{
  "n_layer": 14,
  "d_model": 192,
  "n_head": 3,
  "n_kv_head": 3,
  "head_dim": 64,
  "d_mlp": 768,
  "vocab_size": 4096,
  "activation": "squared_relu",
  "norm": "rmsnorm",
  "norm_place": "pre",
  "norm_eps": 1e-06,
  "positions": "rope",
  "rope_base": 10000.0,
  "rope_fraction": 1.0,
  "qk_norm": true,
  "attn_scale": 0.181,
  "bias": "none",
  "tie_embeddings": false,
  "parallel_block": false,
  "extras": ["local attention windows", "gated attention", "exclusive self-attention", "normalized values", "value embeddings", "capped logits"],
  "init": "uniform",
  "init_std_qkv": 0.0404,
  "init_std_o": 0.00763,
  "init_std_up": 0.0404,
  "init_std_down": 0.00763,
  "optimizer": "muon_variant",
  "lr": 0.00518,
  "beta1": 0.95,
  "weight_decay": 0.032,
  "lr_head": 0.00813,
  "grad_clip": 1.0,
  "warmup_steps": 0,
  "schedule": "wsd",
  "decay_fraction": 1.0,
  "decay_shape": "linear",
  "final_lr_fraction": 0.0,
  "batch_tokens": 65536,
  "seq_len": 256,
  "doc_mask": true,
  "train_tokens": 435700000,
  "steps": 6649,
  "dataset": "wikipedia_en"
}
Each number is 500 + 40 x the weight over its row's rms, rounded and kept within 0 to 999. Layers, rows and columns count from 0. Numbers have three digits each. The size before them is the row's rms in percent of the matrix's.

# layer 6 attention query, 192x192, rms 0.188, rows 86-128, columns 0-63
092:515511447504513551506513455528478535467461499502457553457474490488490469502420533502465479478508537480582514426573443493508477549488508546496524441486489558501553485512588501533509497525497577
122:516492517530593484436518464526548482490596611536527519590494480500551452508430554513519476514527576501495573472525495589556502522453465487533492483539518536429533495508490487555526490475569438
098:495513522490500536513453513437469512557527433491517536461542465544491439498552479530524495521537513468497464542528424466524412438483560508457556475487456515527483531508458461471543560503510476
092:558511492470465513415551577491481507502471540574547499544519509383512525532518459551513462489516535508560563512482486470429509548548523507471463519541553490483574555513457437490507478515462533
096:545580562552527466433498532441490493501477500415490506525565503489530468474479469555531463455492562603518471447504464462505494492533485531498445485503498496455503513472425520521552557562548579
123:466480553600525494501466511512508507460473495492563490547454460537523496530465519471438499443490524456548508516522498472536438504508505568542516495533525490467507480524557477503504515473545548
104:473522481515513526579532525509416517519553484483453532561528516472480499517493487503549540444479462474498557492498507470488522494567512528549502517458506456475481532509525583497475421477588482
116:496453548536533473529540530516482502483492568480528409505533438472522535511488428581560472507488538521556512507551462479579559463488528460523478456519476463572531497543554608522538552497468530
095:539453576490535518543468513547475540485445469546423439453556438532443501473505541510567538574536436554469483480514490518508523487470551539527475516481464485539600479514545529568484502493505551
108:493445518400504511471562528489545471490488464548464407515519543533531418495491523510541502492497541558507505493507469512473469495542555512532584530471545549488485503518485472557454546518485524
094:532512519587462558486462579535468452528443407520484510506479430521487443579483497504494507529433487422475472562491439475450418504534553465562524483540446474479517539541472497455433446479524475
084:562523470634426546527467481523477541458518429511410438506510589507452428522548519548399437443444461495445502451533474436438527560488573506486561415484405457481554498514470495530486488494506453
080:582522525454474440529481486499480570445447575471534494438473524551439562569532495546513521525493483579536532489483534525550534538430503611471573489488418422518512500430556469496500551541464488
079:426431496438471461528525518498444401484544553554475483480542476457560577499441555476512493487535487495548521539460552476535453500458476545520535493413513449464525485514516479460493568473491476
092:570484450405555426515495459495508514486504505456574488518499569487510533483483442448525470508448532510570528446493550619456593497531486533495507525548465539449398455512500526521549497530485503
088:559500508480494490492523567578469451547500435549460501466420468468550603398554466454511497457497541541486570550498546530494494445480495505591452497504455443515448508489499526542551492565490492
077:556547535524466477524467525492509544541486458483443483492501496457454551523472507480483505532560498510525441563542429508470561489486533511477506570496506486529543492559531390433542532550445561
092:404544581556509526420478585511490474478529557408518541575455513561500537454453490552553442522571515504575454482471492507560487504551541452519541532512545554417429470573486491506540499552509429
077:516494551579438576516542471472445535467580464496495510568474467555544575509514504516534450478551548420496433496451453515499472430517522485491585460501516515527491498501521437518448545566531470
089:451535503527502525448471525546539443539542568449552432603511429518515562551480524514496461468538493489533452567458501471525473530497438552592509459553565520442518492515524528513510472451493564
094:596522444490421532472567504515492532523554497549478512510515541471452494572490472513528506454551483527520404533569497573480562431512513440488558464429464448521462510456518471447513566520545520
092:506528494470484575427498510501552517492452492506486511480495443481571531451443497468507513532515483443499475508521580420468522455611447499587484495520561527472505523486479528471561518449509448
119:507604563452502610488540516519521411431439547477504511528456577535555547547441506525464534514536495455473528423468483519514508491507442477551530504522533548479524427447499421480513494492546499
100:516469485514411479512449446554476509518564411492447498449466461517447500480554525505512533469466418544457456529472522538480546508514558516534563502517486486483505498500509524592549516593471555
093:494519498457456542551544569498532463562449584539479534516454478447501446372439486446468542528496474531498494497485513479557476450509508465534566430460420511477519488458491422491544494468431499
100:492497546522457398550494526512464532537455506565498474474474467457493475479511567531456552518529478533506511462511455489479503455447474563472424539490508497608502461599539533521473534520545406
104:418518471453570498469515486547516473461458517518500529543444460507506447472480500503502427472485426524459514518573533459500480469455469505544509536450487493546532442437504471495525500458454564
101:493513532412571511522464412458553511444525444505472478498497494447498495533527473540462576491514471486495485455536395466507488505560543478449508534425458475464480534500457482461429486470462502
103:578443512465441499481495490555452573515460444478479533412448499458518482492501521514524600514545589559499522512462544541455496469464567496448529463465434444490546533492518508482390536510477485
100:523538464508508468553493547534486496544501518481546477505389513510502514479414525515408422440521490551488494473527520558464525479488478463432482497531497489507474525495540510575494518462493540
105:537517482499435451520497601520448483449527497457502463534469468519524441499576496556556513550497457519528449468537407521578475477536533489508545487502503494557470471513571548561518497506489498
102:427514504475489433522483516485521604529449443495500495512512545569457462447585468451513476476452516492501526500526467480430474479477506501492501467470491552514476504520438450538532469550550477
103:466532476428449505593423444508594514519487449441456525450486551465487466549480493505458477514524446548534459561496503510453579532535519451498420514466545488447462532426486493483502472539500479
101:504509493549509535445497557480545500509473441449518453447477551518419426552545455482556475505499414499481493561542557483542366474491512470549450510500492515468495540407516511445461491553431502
105:499499544459387502619504589491527485488525480501492523479516443456410505486524396458475546483455515535471487446467546399473524521512534511494508494478470469501556532504468531463536532477473546
105:491491408476465559546544541497497457418495429458429466499520461520475473521495524488373556470509474480483560598399455505466514574532538526421440531498438504543496536475519547560568511542513525
102:503477463551393446508492455548434536513464476557482534457477454529481424511524504524518464462494428529452404551480496551458522458493523482443488435427486455595458583538447557511463518520474512
103:530419481484467542501510476528470457493480468459454496494451503496470515350464450470473462547469490466484467585520521538524484583495468549507578510515500466489473540516466537504464569439533511
100:506506523496533442496403540371479485527480505524488545538441498471538481429539486513468478549472526590476503513509578483487464495489459476510440509511471553523548481525464514510511440526450502
100:513536475568445539500462508505520485503482543497529463504516497531477449424525504490479529470461523477444484452539444534466530436503552459432430519557400496546445474551491485444482507511449453
108:434557525501548500407525486576525436499510512476513450469507517419565534479506459536521544479528483457522517396474520512488478480523532463541457491511460449527451582452489459524555488473541486
098:548499450536449430416463469434545544519472473470468496466521445467456431442488484600515525544476501543528505456517480477507489548519444458488506565454510449538505452469507579502502535511501562
103:547453455454546512479559481501415480564577441507515469475491491439536513501501517471519489459457532451543489545454499475497484545526493416551604491515535460406523522518507499430536513423547573
# layer 6 attention key, 192x192, rms 0.182, rows 86-128, columns 0-63
102:535471510474478530508470522503483511499459566458540485554509473547531347566562471555410550504480493502502538507547439502523443464520520521532554539453546545489495463461501596504548481505519493
110:451520514479494532546555454492515427476549525507501524516477488487498497457512500491523438454465509477538583436470505486539499486532468622484474516489509482518529467467512510517455521548518528
100:479525419503511423446509555491463552485416450486458425491521457450488580499544490480494474446564473454432522531480464540541483505530521575529540552505426566486534513519501456478530476466525508
108:440589469497489484606548498455468520514532535422460499618432540486514483505503416519526386525481537485500505519496577505518471479488529543563443528485529443505423479501488500498518486467517532
093:477584493456491529459538575451471560497508536422493492518599447478437467438485479461464419489503491531546510509509504540463493463449594558503521465474492419466491524444520590499554517478505490
113:511534487413536468464518529609478449494547535512590480430500458519601581453510542495520520471510512490485527523572434527490562473515460598551510491505453490464468526509520518511465402533523467
111:485534481476550434542444461487512562515484528505556574505550462398509518577549517546509458482494533491540566539541551528453545487519567500518554510522469574499454465437450450470481506524481536
109:539480538504467490502491486461493451517462535455553419530540505556531503503551546493538528492581454539506577567488455553553509448470470522477373449455458505575465485528505571468521524539465523
105:522432459548498448590529490487531526485471529537502456475537448473462538503465489472537535481517515521484548492498533493470503531472504499562424528481446511508508485532524508512513587559496550
112:537480443497508548487595467494426494474507506517494446535474501524542533412434522591557419473487500467520512456550436510573478417561517490522512475482436597469471416494533512539523539560459534
084:519508470575468574514532447479430547518448431430479495487503487530463467526450544434488555482492472475510424581522500438537434519506486492556500483519506563451525588468503524460459545497512540
093:555491435555544554345505517533524494532455463506520585488481560407556490514479470499451542541513472451430471546513478503413538436454490500534527473473523572501493485435493396406528489514517525
075:513478468528485591462555516497571446507465470462448485477541443453562535541505530467486507510396480473491460460461529541466440499491535481519440517498496504501595502520522455493534472512527524
091:497456579518436384504481438525490473543508586554531460471473486534580445476546438577539522478465522495559512499477621414512562540529482513474557536528460468475534513527522491451537519541483529
081:534521567469514481486481504531448465539495469580483549502521578535509501564508511585414482479525531537558422549467438580522543473461486515466565480560387453460531480515518479531491440525486497
092:443435491550464484426581461541486419518544533500512494571519435492570478507539474498510443532562572537506442546484577530501482568507478525511540495478533499509511539486502486503510434563540546
084:483453463561492599447452418465478446554509397419478440476548504476480563472510478485482459536512477515565520449506452487518486509463485481509504476429548597521507532537516477563516481498477528
088:556513532500445512503491621616492529519507535493490487490474587483441541477537469460572518478460535467523493492458540455550507552502483476468423503468484420476423410489472491558501511471467530
090:542416519602434475550458551490448597521554453519431540483519480534505468533521510510496567495499484491521472441581504509506402551507567467547533502500470486520551573455509467493539471529522499
090:466500542652469429512515514504469479539495473481515459536516470512544466521509522492445484574480473488486451534566472505525531555507577569526471511578495439471554498548466538424511504466524464
104:531425546572397518522573495512443452502501452511458468508464557557493469572549508498499504494466532518537438441536533521486506542520587496504508473512488467520530484486490442529484466485531488
097:481492433512527511444518518502483472511498519503520496482512539458492531551477509442500482567516478508515527547475547499598409481490516491529412517468455529455557522538468510532558497487544552
128:458508497401455669521560570420481487518494443425482502461519496550460473491496519453383560519499498508467520542534506451465445457522546454485488532451514450490505505515503574436548497522487479
109:502566510529558475415491483475486345524427548495530497497446518478549497459476505533516491507493537530517526455515530555537492487509485498445520419536492499455482513455511509536600449488497489
098:508518395511492529430475568540499533494510472496548493561455481491484560422583511449525573488514530469420447459465497492476427538474466470512504534505529487528441510483488464430425506565577466
100:472506450470483445584482494503509526536479548446508577515540445503533499432527517526443531505496485523487521448556493499537552484554460539511497585509503505564481515499552550577513519498548440
105:484546546460438549535479461457515469435493513446521401518493486483530406433444510542513480502424498576521573530451472489494505525471461473468566445452540541519465497486486482518483557441458504
094:456535550427531472536539445548575519457502525509504497480508398531481494561475499519510476446478462489458446446529474481502402474455469544548532477477472531515539485544513495543499529578492569
113:450530411542449585555478397460471517524533484567496460482522573500478476476485590524465483502487492495428508455470533501505490511530536525473457559486504489618500485516542603497517569501532455
112:516523549548540460426496487527473455506436560534463490472501455543457482547471544495474606464442451550517522456519562516490530543493509475523538509448489548496537496452530535518494419501479485
097:558574502538485527538498497582508513466462467519445497526512524503441526502425470516453448537488494463436479477496397438500433524498482561485442441457538472471538476486429464490551548490522545
106:502579483492546454475456486449544480529523489425552511478512490486510525448498508468423452489504488462496483469439549540466422486508499465449528472521477486466547437425528513424472436560532514
109:462511511455499590474507528587475470528420515514419551455518519487387448498469478485476475521484492465477555489465532485434509465516469451543508525434473474511533554548501515498482494465457480
102:529525421519520538497442613509512467441598454532479467539490546504452487505469481510482491474501420440526500495499503595475496515537511480527495492555448482558517499472472509518487497463426549
105:538549485584481561494457577564447580486448444512457473468501500453467524516469525511537521510549461437447460492523443456490496490470516522481519484458521447425494502501537535478496395487448521
105:470478442484460532515545518519452468538504505448503496526543418514433512631490441476453524454490467436518447530461528474451529505455469497502454546540485500477567563516466455541423519544519572
106:444501536550513461502508473486533474489470484402491458542490471530522512514457535492374548489548436539533502521524611483509455432518493518586436507465475452590504463634491545486439532484535514
104:369540471588512504510501437589461457540519459497456534495470460521512533485503465504531454559537466475521450492505521485507533563496497520499467458502541439487521435472521592531514575528509499
104:482481538558476486450472528506545461493485499511509511482534542494529510440518419471553419465508529536487451474454531472511533483491486530517477452535555511505498499527512480490451501513514501
116:488522518559474437490483533504463462436411512491586507536419479466511505402524569454414488514529501521519517494561500501540538523416435497551476549477516520549481502527481500474539489535524546
102:505513532475488487518585477499526506536413505486437489433498506471518480497484481518475489466503453459550463458454477528423494440489470508527556512527462469546473451477479485557582483564486489
102:406540564465485505496478536517557509527527419451469449551418482456501413498481507544491481506514509540484492417503479575541494434467451520406466457509474564501519470465492502495494553573476502
079:590553462449417506561464495428479453547480466461463463419554513481473451454520524463483495491486462501544506516481490500561529451466524445464529512501566463426520483455510502457473489523488479
# layer 6 attention value, 192x192, rms 0.182, rows 64-127, columns 0-63
091:479495537503456554397476462491460435511496470468445515481461515512567533509455528547471481442537517521440544558442529475473524514499516522475609505483558609469537504512418505498505536489508511
102:540518475473546491531507495488564467485473438439452467497550475590431443466482531500535517537439465573463516459443475484477551427510486474508572550481522523551504476531437494505532458554521463
098:551532505468496582483517486456463417451513496440470543432504487442474511477442453543478500530496419536503530523576464538509489418497486489547525405542432564511502525545458489533526529467466476
101:457442465499497541555448472506427510446422434591503456481504476437439428520470475544433514489556420512481407536540472541529476476505517451492487475522492444541490446482476515530527556450476464
093:512413486453473506486493461445491482454526545508489447457554469464482526449504478507471448430519518484459506510486526479510528489479503483519553483440471532483494492538408555503490545542482464
100:495509521540490510492551469517427502567441449556452467460469509462478467455566532486455489473485477580504492527470500562434466544468535500513464549454447492439490579440479500495538515554520512
099:467471551468546526557502503600517469493545498515559469576473512519455452542508469400596456470460542482495526616480534511484433535485437478517449584512524503533562478527500530536514464496510491
110:437415548550487532465498549543524478435486497472543464463502558447511460481422471478539539500445434562442439444498554472528617458510506522520506566475421525553487493538461528565504503543526500
092:442453503427575493463480461447508502458501485495526586516516506546455509553494518521416486486514461427544516384526494565476591415509490488546546566493483566541529493538517511483500488468472541
089:459545473552417453507529396490562437487546496503473431398521570525572493555533486486485473520521473515442473503488550490504517509488457471532526461493456488498544517478533478482542527471575490
084:487526560514442417508569529464474427448527525442519512485548488469494480530437524483491553489488535471508523451568405486548555522429503494521533516476505523529516512550460479575544461497556481
089:512479570479530631579531475477435479589472544435476458497489493512475526509565493471446467505544446549484476504473555537465467527449441481545527376543464529476486471426457485483549453524536537
088:537548511444489575468479501485537522478508494455490471499511417565492576501528433489534517511502519509429529532435567535475524545554494499544446496555511478478455520544479481463456497457426479
098:484575466528486574469454509473529497522473484459508494488374397465477475485475554509493585524501491514541442472554511516466520486517557507499555535479509435522483510434499551547487510450530509
091:554586468524551447496468500497560430523538490471438578546488528555505552526561505471560518498448563514486516475473475498442544594516495489554548482516546465435566518533558415426478535545557467
098:524486465497498517533526497474463472520456562549536520465447514484537479460556601500452502528487462479465458547459411523521515471473550445517530473478484455499485486510576384533521524516519532
084:532489470472559549491504452502523544536483461502500434505562488467479462523499500417529529512561534384562513502467414532399462530539552492506522511503474482508558480467478526415517488482507454
094:478469522531519514507481471527439498460520528455458483452471564528503488494420436594498483538473570550517517462478491427444515512510501555430537471551485511426539486514404497493573520521483449
086:586576561415506483537533541468461486521441404541449503549542448544417498476527497475508539484438482519491494493508526480484450515492541484567502532509542475472496537458521498568527479501479532
089:547547505495555513411546527511560477538533522563465518511505513480485520505543445526504462483532507479452590481436482473489531562477483510458489532524514496462546506518535454438541502420573562
086:554569551487559559509572440556513457521482487498477529543525566521485471500542486488515514544468510524591440485501456501462563565527494461519501509533491507503486473484515455500473483434544494
098:495524517511516468491480527401489469401521463473437478490448548482518499523540542539460518465511477495538530521455496511467555521462518543560563485483431548519503520446483474547495560449503506
096:503464501456508458513523455517579465527509476524512496501549507526479387472442534488498452492505468536509476508508507564485510540591519479528513469400444414519468459538499526507493461530548515
086:517464442473507558457450435510465520451495479456525521488516512426476472468552468478514495466493522523512440562572470407552509522506461522430538435491542495592477520535508495460460489449521466
097:511530527474471446484443512423462521628466566447533464541436498462495481523516521511541542508498465509430390456461531527532531509384508426524467460508455482503460439484481489511524437430580502
090:476494565527521512477463514522514503493543538528477537547446526541538506467461432555507515567512514473485534443515405485459478530495488514444462458529408527450539534494525484532505565448524445
095:521558460489519551569499513514481492540498526568536527509471413529466487495507532463486506543417499454507501468535523489455441542509514479536418497514470429495429434444587479513540464491519520
095:463591514485491438514566555505499542534498520458515560560547488546508469525469560492518556495456547577496570530523473547523472478511460493450559566535489476515561413492537432535413533526579440
106:512520488511444504477435505444492484496507474475483502539520508506523576503519582419509519466510491421503508469550463550504495475471497494512468473482494523507491495453515437453540566365463525
093:568519526585447462414483476472539471482539394450426484513553491596505437616501546566441472468511450522548569465502517440542467476513489528494482509469452563480495500551548452471496521505512486
087:461487474572499488588513530523473479497451537443527570478516468486459496519505482511501578486531507581582517507455508480539462496503430574547458482502476501520475479525559505495557449485462474
098:486473540523478468474520521465452443475460472488524506492529515459576479462475463505551473471533484437653467531456476541451388538471567536507519527460515506474529506511490527527539520472410494
101:536496439491540569447573490414469422486493511525506497527503504464540503496554474494575556465423532524450521515453510521496461529563509451515478510499558463506508438464550527476463503453437496
091:516437540494450463490474528495514526496538548498529527496493522548595491519523464500544432446460484463566548542491507557520494507469484532521534477533472534445547496468431509576553511516492441
094:543425530520509465423550571525514548466554462506497554545491559524468477495514374487519461554481532573499533453468479523499544576483521412507505473455487516468589473544483543476447490547478534
097:490483488493497546509499482418477511462472460536513548480525391453558456503466500533450452486450451558447482460415538466459443431497531458535528520501514540591529534493492561477505429568508518
094:483439493431537500488559462496471576436496448495470524474479472475434545525545513504479506453463392457536554486470503566491485533523535482514475514477439475503463581534461468476525487490518506
097:534404529500512460508470561507464507487569539507563440514514523485578498471517474466512472518454526435539490521404440572511433541440492495512482547454515511487482491455463538524590508506532455
085:492393520473494487525537453534541510433495517447481576533506488500434535438518481513542545433528477463500491560504480480461533506465489490543417535499468489479482489476515475471506487491520419
091:462523550515426469566504514431557566504478469385499462438441519479554490507488548537486449526594486435543503532522479493485444529460440549459540479520517504567486480493455489522516455558462521
102:477526499565500551517443454537518519415510486482499521537520490547423499466518468501481479528490549445508510560488470457469500557515499484496502516537567483506520533500526480404433525537528466
107:550493521517537554479508435496501509399450537523466541501550502404499473610424448541430489488480479521545485485480598517528534501482468511496481559530444548527535558436491576495495551473497477
098:484484450545416406541458505506452447531536445475489466493490452575512520519544502543548453487499507496481504534500474439530426461495543525549555526488532559539495505500460477609516539483478511
093:521596538469574472503507450441492468488479451431559478534460523508446408513513516499510530564551545516529475534540467463466503503561402465584526566559496481450558495466576430462451449500435457
096:536526513428520521469469497492481439486488466586527492432505442499504509454487550514566488479478464446558485587515556485498481447506504521505495527503483547484494520440528483569530444409495486
086:517519436473532527516535490408542535518539537463534538473437419512492478504455508463512511529515556522351469471477495500510519526479459523528385464519499500510453513415487502535510461493526498
087:537420527507456513406516549559479571515499536515536471461570528493486515558490459533500507487560460530484495457447515505503494437544554502500510441504504567546555564551453459500560491490502477
084:537544478469540521443518522470487522577499436477547557572468457550565440494518518484470497447562519523556553553444476508488432483581534479536505525469464524454536582421512499524570547526513497
080:398480473461501541539522496548423523584427536478477494437482465552488501454447463488509486543477450467503436457495571514473433461461519479395480449499452547423479530479556461513529491473496513
095:495460500477552572467549449413448502469509466502532455477467448547478482541529435418469507474527507421490442495538448505506518478487434549512518551572452534526510493543500485438496587411523413
096:492451528475550497564507525457495446465540481513519486480506475435496500477494492540490562461510570534474605438551443494551587517491515434458548459515476533482469437596533524521506531497559539
086:578557515559452485503486516524485500481438454539557443535536412478497462493477478477526502537491560483534529585470544440522496485502499533448472453510491480525561469462471469429558468442393507
096:502546483533470473458471545456503526520442558435519522489529519450532510548575488515445562488492483468464507487479456544491529492466496530499504488491498472534488480497573493442477480400517535
093:477596481458479546468509521448529518515508505476499481454532515486497513490427559533520540523524459460512541502498464506515503447486470525461546462496504578427437437516505492528562502481517455
092:480489513450472579514474512484502533510446589510526503506480516462463563543604537504444541414513424477490508560473494535513475495455470539450454560479511457503515493515560512528463492402496505
100:523468504453555566481506461575444500415477511472511528503484474430537477432472485493585452517503507630487470537491560461513516487460529514485542493489521440451541502501459509620546481533523510
103:552476496403487624537507465441481472493414506519474562506443467423448460510487450495498562461474389573454430520472535486502501478433492475504458492490479474555555536507549554480488451485521466
095:477494585533495499577496495567473543489455479493541419548451526501420443505476500535429502539497520482483453518458540501540521548471449532458444499537533484432508513511545501514487518535489465
082:410419503571457484473511531452467529448485465487367456497486475485453454473522506455486507538525452605472451576486533511562508532451508492511475543578513486462464449486493558500486555488510594
100:473458560474561502488520480459431474545533541473494423519457506508494539455476494500588463482480469525482443485480498593558529467432474524586502553469443460478572536528521518549592513554500545
104:504462532535476515489545472499574490572504487492390499546528454543486563593535565496495466474541555473581487472513504466470590562447453507501556554468521501505510540555526526469498547483505466
096:541528534485551471464492532403491494554485503479549478512461433520442512530577536467441479557474494475515396523515527478456458522468383461487477472475542483498454488410498470466503392455533535
090:506470477482479434543460517434512527558554541495515526483410526488450480550501476498525475527539460506507454425586428392567541478455459496477457533542431526547453557489491501495456524477528455
091:546490476543511514478503482426522515531470475452484554504568504561497571519503543472439496468517509516490524564520508473496455510522478552504512493548552466546466525452491442530490536451462513
# layer 6 attention output (transposed), 192x192, rms 0.178, rows 64-127, columns 0-63
083:520465536494567522463518488466511456497563523532442504485471544453511521478474589490468498570501546528456538565414560532495511552558567535522510526505539586520513569515553520531512508545472527
099:556512482518520499544426472453508428485515528473414551519494509605457490571510459508451498600490510540478520466499492425517547471497513480534537514430546539489504549512530500441459487598507480
098:467590548486522539463477431433445500578536488441461467490492533477548515522462481478460436552522485545495491473519458497555484400565521541477457435538424518504459492519519520524551519415511414
100:552453505445459509513455537575455536472484566595517488390507522419450460515463461512490454498529444552472394538557513533432468495448448513476454484452548438567458516470533488527494526406509491
091:557443470526513476506471476485434543463522522505492502429508472438554485466505464532513504463583476470421520458456517577488537464482496519555520514498488509566469476567457489464518487546458469
096:477435502552570509453556545490485494520476518543465461494467467441534434466516531542480440485497458511567520582475498511488422507553537499458505547429521479486463527504514514545553540576497572
091:485532576524438437455507587523507520478519488560550492503460516534460475464506543406498441504442555504517400559480516542463519554515479503549487483573449431444473552478534509477525487481483483
107:466434485481522474433524489591501418525464549519547493477477534415518438459437412556484525515498515589431463431475550489549550491456498467468429561466454571487461455580365521538565500478555514
091:551386512472542503466486493408491426485525416548519471509543502512528531537524506504445439493524463452521503475468576553485512491532481504503501551493446577519494502487538567486441465434458596
088:513435474507512523504460494540499427519532553488438468508534495467592514513519486494582514534530504472443512486484472448513437419557506566517549524533586503487546464501498439458497482499553455
092:396429589473519445495455512509485523513585557426530541565494459465464550584429566566566529516478444525520449454540461501508502524508464451501472497509500479535482490550525536497494480470562476
090:505472492482630530500458437509469474499457508438525548473487508514513525430533546470497453559448445492535524484535524535514465521442486518528461488501473553507433572449556471455543534510522469
095:476577592506484491512529503465537431497499486453582439585457484528542472467503452472470531504480520556480531458508536514471545524522474508548533443534490506480518429521481457476424491505556436
094:440600530456524575454539475522524496493450556521546471492506430460526529462541524497512568498437496464484524488468537459499556525532479536517467562520465470480435442507475511553523481412453520
088:503496472498529476497505538533572434558538571466467553527570495529573522508556469467546469492467536502518521427485429495453433572500419454512571486486491536476505484480487498464442522566503572
097:463504474505508515562544491490466432541461520518581546475509470496484493483500544478526504528481482538470472559504444549499466452480520528556456534456452475510491461504508445527503502502490526
089:525428471509519477548437502527499565454561533502537505488498452498547505531549486443561587502425516445548552533537511523407467494533562475432513537526479485459556499506511460445489593453510516
091:514451455501515515458512466546519470487542501500524541545503560448568518489419454554520556578474519519471460483510521417431415457498513527570543514557487524479530438483483467422496455511452423
080:548533567495516478531555499480525517525453490499555514472460482544426506528543562499499573524521465491547526498519490483537396468517488423504512478502526487436488481517470526504548485467465530
088:489436512492450559410532509480560481475482528552509528462506503467581515520558510444589508491513523493402579473424537473536526447548475487449520499496536524516459503507513452402481512516515578
094:455487506527540578499535471558521506506510529435446447526531534568509600500547539457506542570492501458581468561532509509479496497460484529521524478603496399498454476466496452509503509507503423
091:487535530537499585457525512503506464455481489400426474486516512545529489485487527537446493501494510445501513451536429547523505478423505491556533526493497578529542533477521497608499548497581485
092:568493498475553475474519482476478500562534487439513523527595556536517475444508486487583450501501500542508503522540483486495532525555521517515457518461530520485462431558509515565420439533478484
082:487458408467481508509435435461544562501532492475532550530486542478518540492512522512507451480513535506528503458532457555531500493479622533488480462485559493501500537558476501463486501528530524
092:507477518493533465491482520481480457518524572496561521512519515469537489438509461482519489491473464504444565468495509554488577508518504478533501475401460530526447434530521530504518489437509505
088:587579503470567436513522470490498532477484541505509497480424485492527452461432492517504431478505535446512525455471544491430484456528562532481546499475489554480479546517563514542485574498499502
094:515497503522484472575452563492560525567479534512524562486425448530448495472473544468475553501455519450545450478494487488501498534504466460517448496485499397486434480434565448478478510474502483
094:522540490499483462493461497514457471506499470459470552512553522548499511483495504537565515480477497523471497469438494437443483481593474535473500569520460444519517457549531503417484468464522471
100:526540492509428490470439463442435495548518474465484508451525471533448533505575591458440573470526465409504544543520456516513498489533495501453483512530490565483464490511507496467412532371477502
091:460513523584467470483473481542573507495485475474485526513512453578530494517511504491456443499539538432503575552558466446497488492491541517551497568511497653509501543506538520456495534509462476
089:555470463540508451631497597528479502429466477468466489530491538521505459513480447598495551497437513547519469488478501485489523479417484506462487504513554530512476470470574474521567436441465468
103:511528517451522483495496535475505529437543481422473482471473492510514521438513465549525490481480524478553509542423472576483394596468535496530429444467465526459521524515474551599511511464457437
103:526550487514614539469554518415541450503488470513507485556514493510494513474503429476546442495479520475537536582379502538458456514497525483571475487507496504454518507413547457488530453450485516
089:445464518500460437453442526527512446498501467493486453525583526538525529524511522517565468428473411414525552554475476565523532495493547553548522455528474609546505511517494497505556509478517491
089:463433546488517441398517587517522528484498485548538526476493542457474498522490462479597436538451559477469550497474538415479548521567514472537457460541455471537545470494422551432503452495512494
092:507511502437506532503475465504421521465502454525486521494512476517497488452503490517538476469492493541422547473514541554520482474509536497520516518465508597611552506492478616467499416513446537
092:489436472468509493525430511461429485484485470504528514480510526470451471530569483485480471472512507511512474489456497548445455500529538503477454529437563581480484525483423564487472447516530512
098:487506557515486517522504508544503478496478574568495483524456511476576528539488484502500461464479568430548520437410521546525440513494463527519476487499465575529505505493458488472555520462500479
078:493497400568564432607601473534516422572475458505479482462518520523398480536496414492487502543452479578570559488550549537571530495483484504462437554486466552449461492532523504445546456447488481
096:534501500542489445520588537454538512470457523501437479481497509533485483514470556511515628556536584494546500492541468499508467554492465502484490425600526514538476405443435506590483422510521485
092:528588473470574515538496542505576532483498454453508461596527551520414478548486469480550448510451524494538532510479489507445493533530508540542441518494584465474466549451518529423448520514450551
109:482452553562528559477501433471513519424435515526562553493511548424453430494470491498472487478547483484500480490546527488500556556494456508511457484496458545502514525502455576489480503444452499
091:448545422528468403425492481501506528534533462550479483458518475543497504485501493540538487511565461491505496492554441497533493433466509486548517470444423476506478538449485459564495486482511525
088:586503520579546518489505431467456517527460479438510503580522520516481438550380465477473490593498548473539507559545423412512492487508463489556516541560599521450520547420566487481454557455473536
098:487498553484551444510472431539555491486479465561492507454538461518536532463518616481480429487503453458539443515519521544517378427483535479504453500517507541464501445458577459509501476479486510
087:476567458491514514520520489414532556501526529442499514486517514410549547579510569396452551485497417498427497483518478494502455445498483439546513492564525483492494449463510426474466454441519464
083:535488474492459492498420493557452568475559534447517469494528526508531496457486376483509473585511468561472531523499559425541546476595514447552447442480519549554487483492477548524511446504500526
084:496508495576477500519414545442457540569497457453576445552480448523523480470568540512565537476551560494562513491524479545508434482531546479553572517526504559529494475493479467591476516493517528
083:532456506459491520534522450476507512483495539503590524494441480541538548428493508484458501521443492557498459554433478542507442493535508525462523468476464531476533487520486413520558508488480541
091:461481492514515571522491510404510469513508556491514471531443493520466490551485517518577507465524458476516464442512476526507516573483468496543509564513495497463473542522492447437536508491522549
094:475560526529442534536548526486478557469554573457516543526423467470515515449519503523537518479502545550417508437525518499535579509537497418529542477548485482525449471504525528571553481493595525
088:540531463518518445482461478572519454506536532510584556469442503559484490423543434537434495552462484469482535568519549497483509489501516507519526487514528465506532532427506546491512436417436470
093:560475528504488507479436486471519465466517499488495465521524481459543561564492510470447494527495503414432490476487452473543522568457522577503487475493493553493475441454542528404441475418551539
090:509540513496368586456544509471447496463479552436507494522546508469556546519515532478456539485535484523550471548517511509511459462506420519512547457534433485514462464506543538474622523535476451
090:451537481473440586467502524457514461498404444551509505541512503402522553554477543487452501494502448463492448538578527519539536498485496564432501443502493491477485453506490489488540502453473504
095:504488531463430578513471517557422435463492537572389489500518590422541497474492530482534541514472502598437565515469501542475456468470486496474526516497477476437478514516515527506529495597520508
091:519535479414449556474439481477466520431502540492519541525516462392416487513438470488447529556488477527453493530483562440544475485442407513474474510465551463490549470572481584492520477554516461
097:509469528453487519550453445598484449533455490540492536470540518507479484492532486501465489532513477531536471511530491452516490533438450459481477498478545509481462497457499477499486505545496449
084:511489556526495538499494532575486488438480453550440547474377527482460432523458475535484473497544503538536474536445480486600485403513499502520497509492472561524491470468533520476510538482475615
091:579477515568474493499490510454415506552519471563493451497450538499464560451482516416487483528484478577507435465493493513502532553517533496516512458462427415429543475451544456558542531562546584
102:434517567479527478486509490488513491513482503469457529498558556483452539600550525494535449500439542464517532528539493464485499550496487564555540521447542484509466550483483500489455483468496461
091:503524582480452506514526491405476544467487555453537480535457439507543542483475498426410572531515525427481416437540502522487505542436423472505512496544492470471509520439508391426551483434511427
086:527539494562497376545455547504498585485580470523387469561477534495439494455501482524416482464544516542513525449531455520523554453400536421442492513489483492511477556547540492477483514508507445
089:527455447561427516499520458535585528494492485465479556528521538460488477597568500536464450495533519457523518549523525568440469526490511500467473532462430542554450534533524453476451501461458564